From a checkpoint of a small transformer trained on Wikipedia: rotary positions.
Each number is 128 + 24 x the weight over its row's rms, rounded and kept within 0 to 255. Layers, rows and columns count from 0. The size above them is the row's rms in percent of the matrix's.

# layer 2 attention value, 320x320, rms 0.104, rows 306-319, columns 160-239
size [ 93  91  92  88  84  85  88  94  81  88  83  89  91  92]
[[143 148 126 153 121 105 106 131 120 156 125 137  93 136  87 130 146  82 149 149 157 177 164 170 125 165 122 165 143 135 158 133 137 148 105 107 138 141  95 143 114 162 128 115  89 114 130  79 123 111 133 145 166 139 141 178 138 138  89 125 125  96 159 160 135 142 130 127  97 130 121  86 158 101 123 156 135 150 162 128]
 [144 118  84 171 107 127 104 104 121 134 112 101 107 102 122 101  91 108 169 129 128 123 167 105 165 128  65 164 161 146 151 150 116 146 135 164 156 124 126 126 164 170 131 137 123 116 129 158  94 109 145 167 128 137  90 155 128 136 116 155 120 147 146  90 136 126 102 115  91 113 101 143 166  94 118 158 106 148 127  81]
 [121 147 137  94 139 164 145 156 146 126 130 114 118 119 109 124 121  86 109  56 147  99 128 113 132 133 103 126 159  85 100  92 156 146 115 158 134 135 141 151 119  84 157 124 127 138 139 138 138 134 102 128 111 125 138 152  95 118 140 142  74 117 134 110 113  83 157 105  91 126 118  71 116 166 130 109 149 136 144 120]
 [128  94 136 140 106 120 130 109 137 112 127  73  97 153  67 121 112 164 161 170 114 135 176 109 149 188 127 127 177 112 129 132 143  97 142  99 113 109 136 118 165 140 124 164 121 110 187 111 109 139 124 140 133 189 128  74 133 135 124 131  89 153 140 136 157 142 108 176 108 121  87 125  72 127  93 136 129 135 166  97]
 [101 135 115 109 105 142 154 124 107 135 166 132  81 144 107 128 168 114 130 101 150 200 129 147 119 154 159 129 102 118 131 129 162 117 133 109 152 119 156 115 139  86 157 156 156 141 151 146 141 165 114 147 121 112 163 177 140 194 105  76  96 151 143 146 156 112  99 138  78 144 119 136  72 153 107 159 117 126 126 154]
 [136 162 118 125 140 123 151 108 110 158 117 111 152 117 162  95  92 115 107 121  71 153  92 138 132 133 141 110 136 157 129  69 108 136 178 153 161 128 129 124 107 107 144 141 104 146 124 123 119 120 142 169 118 159 119 131 119 123  86  90 158 131 138  97 130 145 127 108 158 151  81  93 145 107 151 113 118 149 116  96]
 [164 147 123 114 120 162 144 123  80 149 155 108  85 107 110 162 105 145 109 145 164 166 103 104 117 136 135 173 122 145 123 141 145 132 167 116 141  94 119 156 168 137 144 135 122 124 130 135 116 149 144 140 123 144 179 144 123 126 116  92 148 140 101 118 151 132 174 152 133 148 157 153 109 155 180 153 140 129 156 127]
 [118 124 168 151 118 127 106 125 156 137 107 101 103 150 104  64 125 170 177 122 106 116 129 111 118 129 112 147 145 101 154 172 151 111 140 146 109 145 120 149 124 155  52  96 122 126 121  91 107 124 158 154  87 111 141 160 103 121  96 107 156 138 117 139 111 168 135 119 143 136  94 117 121 134 127 108 116 106 104 115]
 [177 105 123 117 138 124 142 124 156  89 160 168 151 125 130 148 110 136 149 117 116 116 155 108 132 164 104 105 138 176 140 114 101 124 132 133  97  83 128 174  91 119 110 142  98 133 123 130 120 113 126 164 170 145 140 162 148 158 104 146 157 135  85 140 141 154 140 134 117 113 126 132 110 100 178 121 135 117 100  89]
 [135 131 113 155 131 119 107 127 183 151 135 132  95  95 154 159 159 134 166 165 126 149 147  65 134 147 151 147 153 156 119 108 116 170 125 117 158  68 135 123 117 143 105 142 144 144 124 104 133 151 144 144 111 134 124 164 114 158 136 134 134 117 151 160 144 111 115 123 146 118 129 133  89 136 152 134 124 120 160 146]
 [122 144  83 130 147 122 151 158 129 149 132  86 137 138 123 128 128 121 135 117 130 124 154 124 119 103 137  76 167 126 131  61 159 132 161 120 135 155  95 104 120 147  63 130 133 115 138 116 112 160 106 109 129 135 119 116 135 111 146 179 122 150 187 151 122  85 100 116 126 107 154 133 135 110 127 126 135  96 147 150]
 [132 108 125 175 167 106 147 136 105 167 124 141 136 135 123 129 136  81 118 107 130 127 177 165 119 117 140  80 200 142 125 126 136 138 167  80 132 118 138  94 130 132 150 145 139 125 169 111 106 125 128 139 107 109 166 161 138 131 135 116 131 157 149 139 150 143 151 152 133 152 136 122 140 107 132 121 136 101 132 109]
 [139 131 153 116 153 102 189 126 114 160 136 207 111 138 153  94 176 135 117 150 101 130 180 140 136 112 110 131 137 105 130 138 116 118 162 125 137 133  75 159 161 118 120  86 127 101  98 108 101 104 121 126 122 101 133 102 122  92  97 138 125 136 110 147 143 165 138 148 144 136 107 122 148  86 130 117 168 122 122 108]
 [109 126 127  99 120 140 116 127 128 152 114 116 156  88 138 121 104 122 123 114 104 121  84  93 162 165 106 108 124 134  88 116 128 111 111  89 127 106 168 101 112  82 179 115 117 122 114  95  93 145 104 117 117  77 107 157 124 147 147 125 126  88 134 121 120  91 133 124 111  66  82 204 156 115 147 132 143 105 128 142]]
# layer 2 attention output (transposed), 320x320, rms 0.0983, rows 306-319, columns 160-239
size [ 95  95  95  88  89  86  93  95  85  86  85  91  96  91]
[[154 142 117 107 115 166 107 124 152 150 130 130 182 120 137 151 114 163 117 115 154 130 139  68 125 152 106 190  83 130  96 113 117 121 118 118 142 143 173 175 164 113 148 169 147 120 165  97 153 145 112 136  86 132 180 124 143  92 109 125 145 141  82 100 162 127 146 112 123 112 108 129  93 160  69 121  86 164 125 130]
 [151 112  97 108  75 144 137 154 130 136 146 114 138 173 117  97 154 168 100 166 142 158 116 153 115 144 163 131 116 107  80 103 116 116 180 174 138 105 125 135 145 136 122 132 116 106 123 112 153 138 150 103 104 104 124 148  88 156 129  81 147 123 160 130 162 117 120 147 146  90 141 126  84 136 111 128 117 125 105 136]
 [116 128 137 116 139  84 155 110 153  99 128 129 121 121 151 123 111  80 104 139 148 124 139 166 145 116 134 108 122 125 133  99 133 121 115 110 103 143 134 143 136 132 120 127 123 131  94 114 150  90 184 114 131 129 141 138 182 146 137 162 131 141 114 143 110 142 124  88 146 130 130 169 143 127 127 168 150 115 114 127]
 [142 134 137 139 127 119 171 122 150 127 121 144  94 113 177 150 142 125 131 105 160 125  91 115 170  85 124 153 118 146 159 160 131 138  68 154 145 146  62 104  94 127 149 126  90 168  91 114 134 116 130 167 163  84 144 125 156  98 141 114 134 100 137 125 149 128 132 138 131 139 129 117 138 111 164 159 112 138 132 149]
 [108 108 163 152 133 149 130 137 121 109 106 106 117 115 139 144 104 148 107 134 108 101 142 134 136 154  76 131 161 132 113 144  89 108 147 130  80 120 110  92 122 149 114 127 127 116  92 106 144 149 144 121  80 131  99 126 132 132 121 157 139 142  99 173 110 171  88 144 142 128 144  91 144 121 154 117 146  74 138 132]
 [140 119 113 131 143 177 118 123 137  98 119 185 162 110 119 139 148 126 128 124 119  61 130 132 103 140 146 168 201 155 101 133 131  88 128  96 103 124 114 106 122  86 129 134 109  91 125 101 159  93  94 123 103 123 121 120 148 109 154 104 103 126  99 158 119 100 151 168 131  97 167 136 132 135 157 147 152 144 139 168]
 [117  96 142 159 110 137 129 182 147 105  98 109 162 146  98 106 160  99  95 133  92 126 112 164 138 111  91 121 160  94 150 151 117 114 136 143 143 128 149  98  70 118 166 127 114 133 153 126 171 158 151 103 104  97 111 133 120 100 137 156 102 138 115 163 113 103 126 120 114 119 134 107 150 127 104 108 158 106 143 122]
 [138 145 109 150 114 163 126 139 146 148 101 170 162 115 120 142 124 157 118  99 135 131 126 137 141 153 170 134  89 143 107 109 118 182  91 154 167 100 102 106 147 158 179 150 118 116 169 156 146 109 132 134 127 134 139 123 147 145 144 119  94 142 145 108 130 119 117 121  70 129 185 128 117 152  97 147 142 143 164 145]
 [ 95 171 109 114 111 153 149 135  86 162 107  97 122 141 127 103 148 155 142 134 150 107 138 143 128 150 143 142 117 111 115 111 144 132 131 133 152 121 134 134 137 144  98 106 119 126 164 149 126 180 123 109 104 119 126 114 133 129 123 127 123 115 152 120 134 126 114 152 123 122 162 171 145 152  89 167 110 125 123 180]
 [ 81 153 141 143  85 166 158  99  97  91 165 133 158 132 119  77 118 141 147  97 138 128 110 122 101 103  69 136  91 116 100 119 152 103  98 131  91 151 117 170 150 130 134 133 133 104 131 106 146 126 117 142  96  77 148 119 163 114 151 112 135 165  92 124 121 139  77 122 112 123 165 120 142  88 106 135 141  93  83  91]
 [136 150 144 118 124 130 114 104 130 114 167 115 115 149 113 150 117 121  96 103 144 122 130 122  96 169 111 180 127 172 102 138 111 131 109 113 113 145 133 163 135  98 176 129 121 157 113 133 115 146 135 134 116  96 141 123 102 160 118 140 157 100  96 133  99  98 175 151 122 164 101 109 186 156 126 141 110 169 123 133]
 [118 125  96  99 140 131 136 114 146 104 146 165 135 136 166 132 115 163  95 117 144 125 129 139 126 177  88 125  87 170 110 160 152 130 119 137 169 141 144 137  92  98 142 123 118  90 101 139 137 114 138 113 158 116 124  86  99 114  83 139 115 160 131 122 115 124 116 123 116 132 106 106 107 120 117 154 136 153 124 150]
 [149 110  81 141 137 158 105 154 134 130  77 109 111 133 121 140  81 154 100 107 119 123 100 115 106  89 140  72 114 159 117 137 133 111 150 132 167 115 138 124 150 123 139 124 124 125 156  86 200 109 149 122 137 136 107  88 110 136 124 105 138 135 145 117 129 143 152 116 131 129  97 107  81 167 142 139 113 130 143 157]
 [ 94 118 145  86 144  99 171 114 138  93 146 133 132 125 103 110 151 123 181 172 128 132 135 175 149 113 177 152 141 122 153 125 125 155 150 122 135 137 100 145 137  87 140 106 169 135 148 120  76 136 123  89 145 161 162 113 163 137 136 132  90 184 102 146 149 109 126 119 137 176 150  93 114 111  99 101 135 114 113 104]]
# layer 2 MLP gate, 832x320, rms 0.118, rows 0-3, columns 160-239
size [101  95  98 106]
[[143 115 125 149  97 136 132 130 122 146 108 106 186 148 131  72 122 130 121 124 121 110 134 121 156 110 118 129 160 105 147 122 131 112 143 126 105 164 119 164  85  98 128 166 106  73 110 115  89 124 135 136 122 138 112  95 145 145 118 155 116 115 150 140 123 136 106 127 147 153 142 131 108 148 165 130 141 145 168 146]
 [150  97 121  81 126 174 128  97 160 121 139 149 156 140 151 117 108 136 133 142 122 120 158 197 104 124 134 152  81 165  93 143 143 123 153 122  99 122 107 146 100 101 153 153 108 121 140 142 148  89 126 100  87 133 142 127 115 139  95 104 108 109 122 109 160  82 149 141 112 134 135 107 153 137 106 123 174 118 140 162]
 [158  95 118 151 106 115 134 111 161 133  81 125 141 155 130 125 157 108 125 111 136 132 101 147 125  78 100 145 126 147 138 135 138 153 141 156 146 154  84 126 128 129 116 121 134 138 128 133 163 116  94 123 171 178 121 125 151 131 130 164 151 129 145 135 130  77 105 127 107 133 148 147 124 111 151 128 158 128 131  76]
 [165 137  94 122 148 113 150  98 119 126 150 148 164 101 128 131 105 133 131 152 119  90 122 126 152 125 126 124 136 141 116 107 139 114 135 101 129 140 136 138  87 143 142 109  80 118 129 120 104 105 124 142 142  79 146 162 139  94  95 183 155 112 105 147 131 134 124 115 152 188 148 109 117 152 122  87 134 113 110 163]]
# layer 2 MLP up, 832x320, rms 0.125, rows 0-3, columns 160-239
size [ 95  99  97 104]
[[143 157 193 151 161  68 153 101  94 123 139 140 152 139 112 120 136 109  95  77 107 154 172 131 105 168 125 124  94 141 142 114 126 130  95  86 106  92 114 139 130  94 149 137 136 137 132 125 175 116 128 100 105  90 127 163 122 122 129 136 121 148 145 130 127 130 117 142 132 130 115 179  77 145 146 114 129 116 134 134]
 [ 80 152 115  78 105 145 119 108 126  91 121 127 170 134 142 119 100 137 152 111 143 125 107 131 140 132 129  97 128 142 124 164 110 124 148 127  94 121  99 120 147 145 117 157  79  98 110 116 134 175 124 150 117 158 130 136  95 130  88 137 164  95 126 142  76  90 136 131 126 125 170 174 115 104 152 113 144 124  89 153]
 [109 144 156 110 122 111 147 123 125 147 109  93 115  93 153 152 150 168  99 110 142 116 151 167 115 100 146 137 136 119 159 120  97 115 151 146 168  85 119 123 116 143 162 104 132 109 135 120 132 165 146 160 127 138 144 130 118  63 110 125 135 109 171 127  95 117 101 141 152 185  86 133 130 113 118 132 188 104 203 160]
 [130  87  89  97 116 129 124 142 156 125 175 153  85 115 120 172 100 180 122 127 165 119 138 114 140 115 152 112 175 156 131 127 119 108 150  86 115 160 124 176 149 173 137 109 108 151 118 144  83 133 135  85  84 157 164 111 103 143 105 119 119 131 100 101 114 118  88 148 120 132  94 143 122 129 112 108 134 170 109 122]]
# layer 2 MLP down (transposed), 832x320, rms 0.0738, rows 0-3, columns 160-239
size [ 96  99  99 102]
[[139 115 122 144 111 118 131 123 162 126 102 114 111  84 120 110 101 110 128 151  73 129 138 139  91 129 151 141  88 101 124 142 120 123  94 119 161 160 146 136 142 111 105 119 165 155 133 121  84 139 130 152 121 124 131 110  99 118 107 119 162 127 119 128 132 139 121 125 135 136 114 114 145 113  94 161 182 134 111  96]
 [ 95 111 106 135 153 111 152 138 121 124 134 147 142 121 171 163 105 157 146 168 137 141 105 124 138 122  95 132 123 144 174  81 146 121 138 105 111  84 148 106 128 121 160 146 143 121 149 102 131 128 140 116 127  77 129 157 155 142 112 130 107 102  95 154 157 128  88 137 156  72 130 125 165 129  71 100 114 158 121 159]
 [ 99 150 121  86 103 100  93 113 146 122 108 176 144 126 154 103 150 170  66 106 156 117 139 145 138  99 152 142 130 106 123  75 119 144 134 127 110 171  92 161 156 112 100  96 143 119 111 121 121 157 159 134 142 165 109 132 138  91 150 107 142 121 136 154 157 139 120 161 152 140 116 122 144 171 115 160 169 137  98  98]
 [109 142 103 133 125 140 138  84 144 164 131 162 181  97 149 119 133 117 139 131 147 142 142  95 129 163  97 139 122 107 104 133 176 142 109 129 134  84 118  77 127 103 121 124 148 124  74 106 152 107  94 147 124 114 122 107 122  67 126 156 149 149 126 187 148 152 110  92 152 141 143 122 166 110 135 143 114 105 144 134]]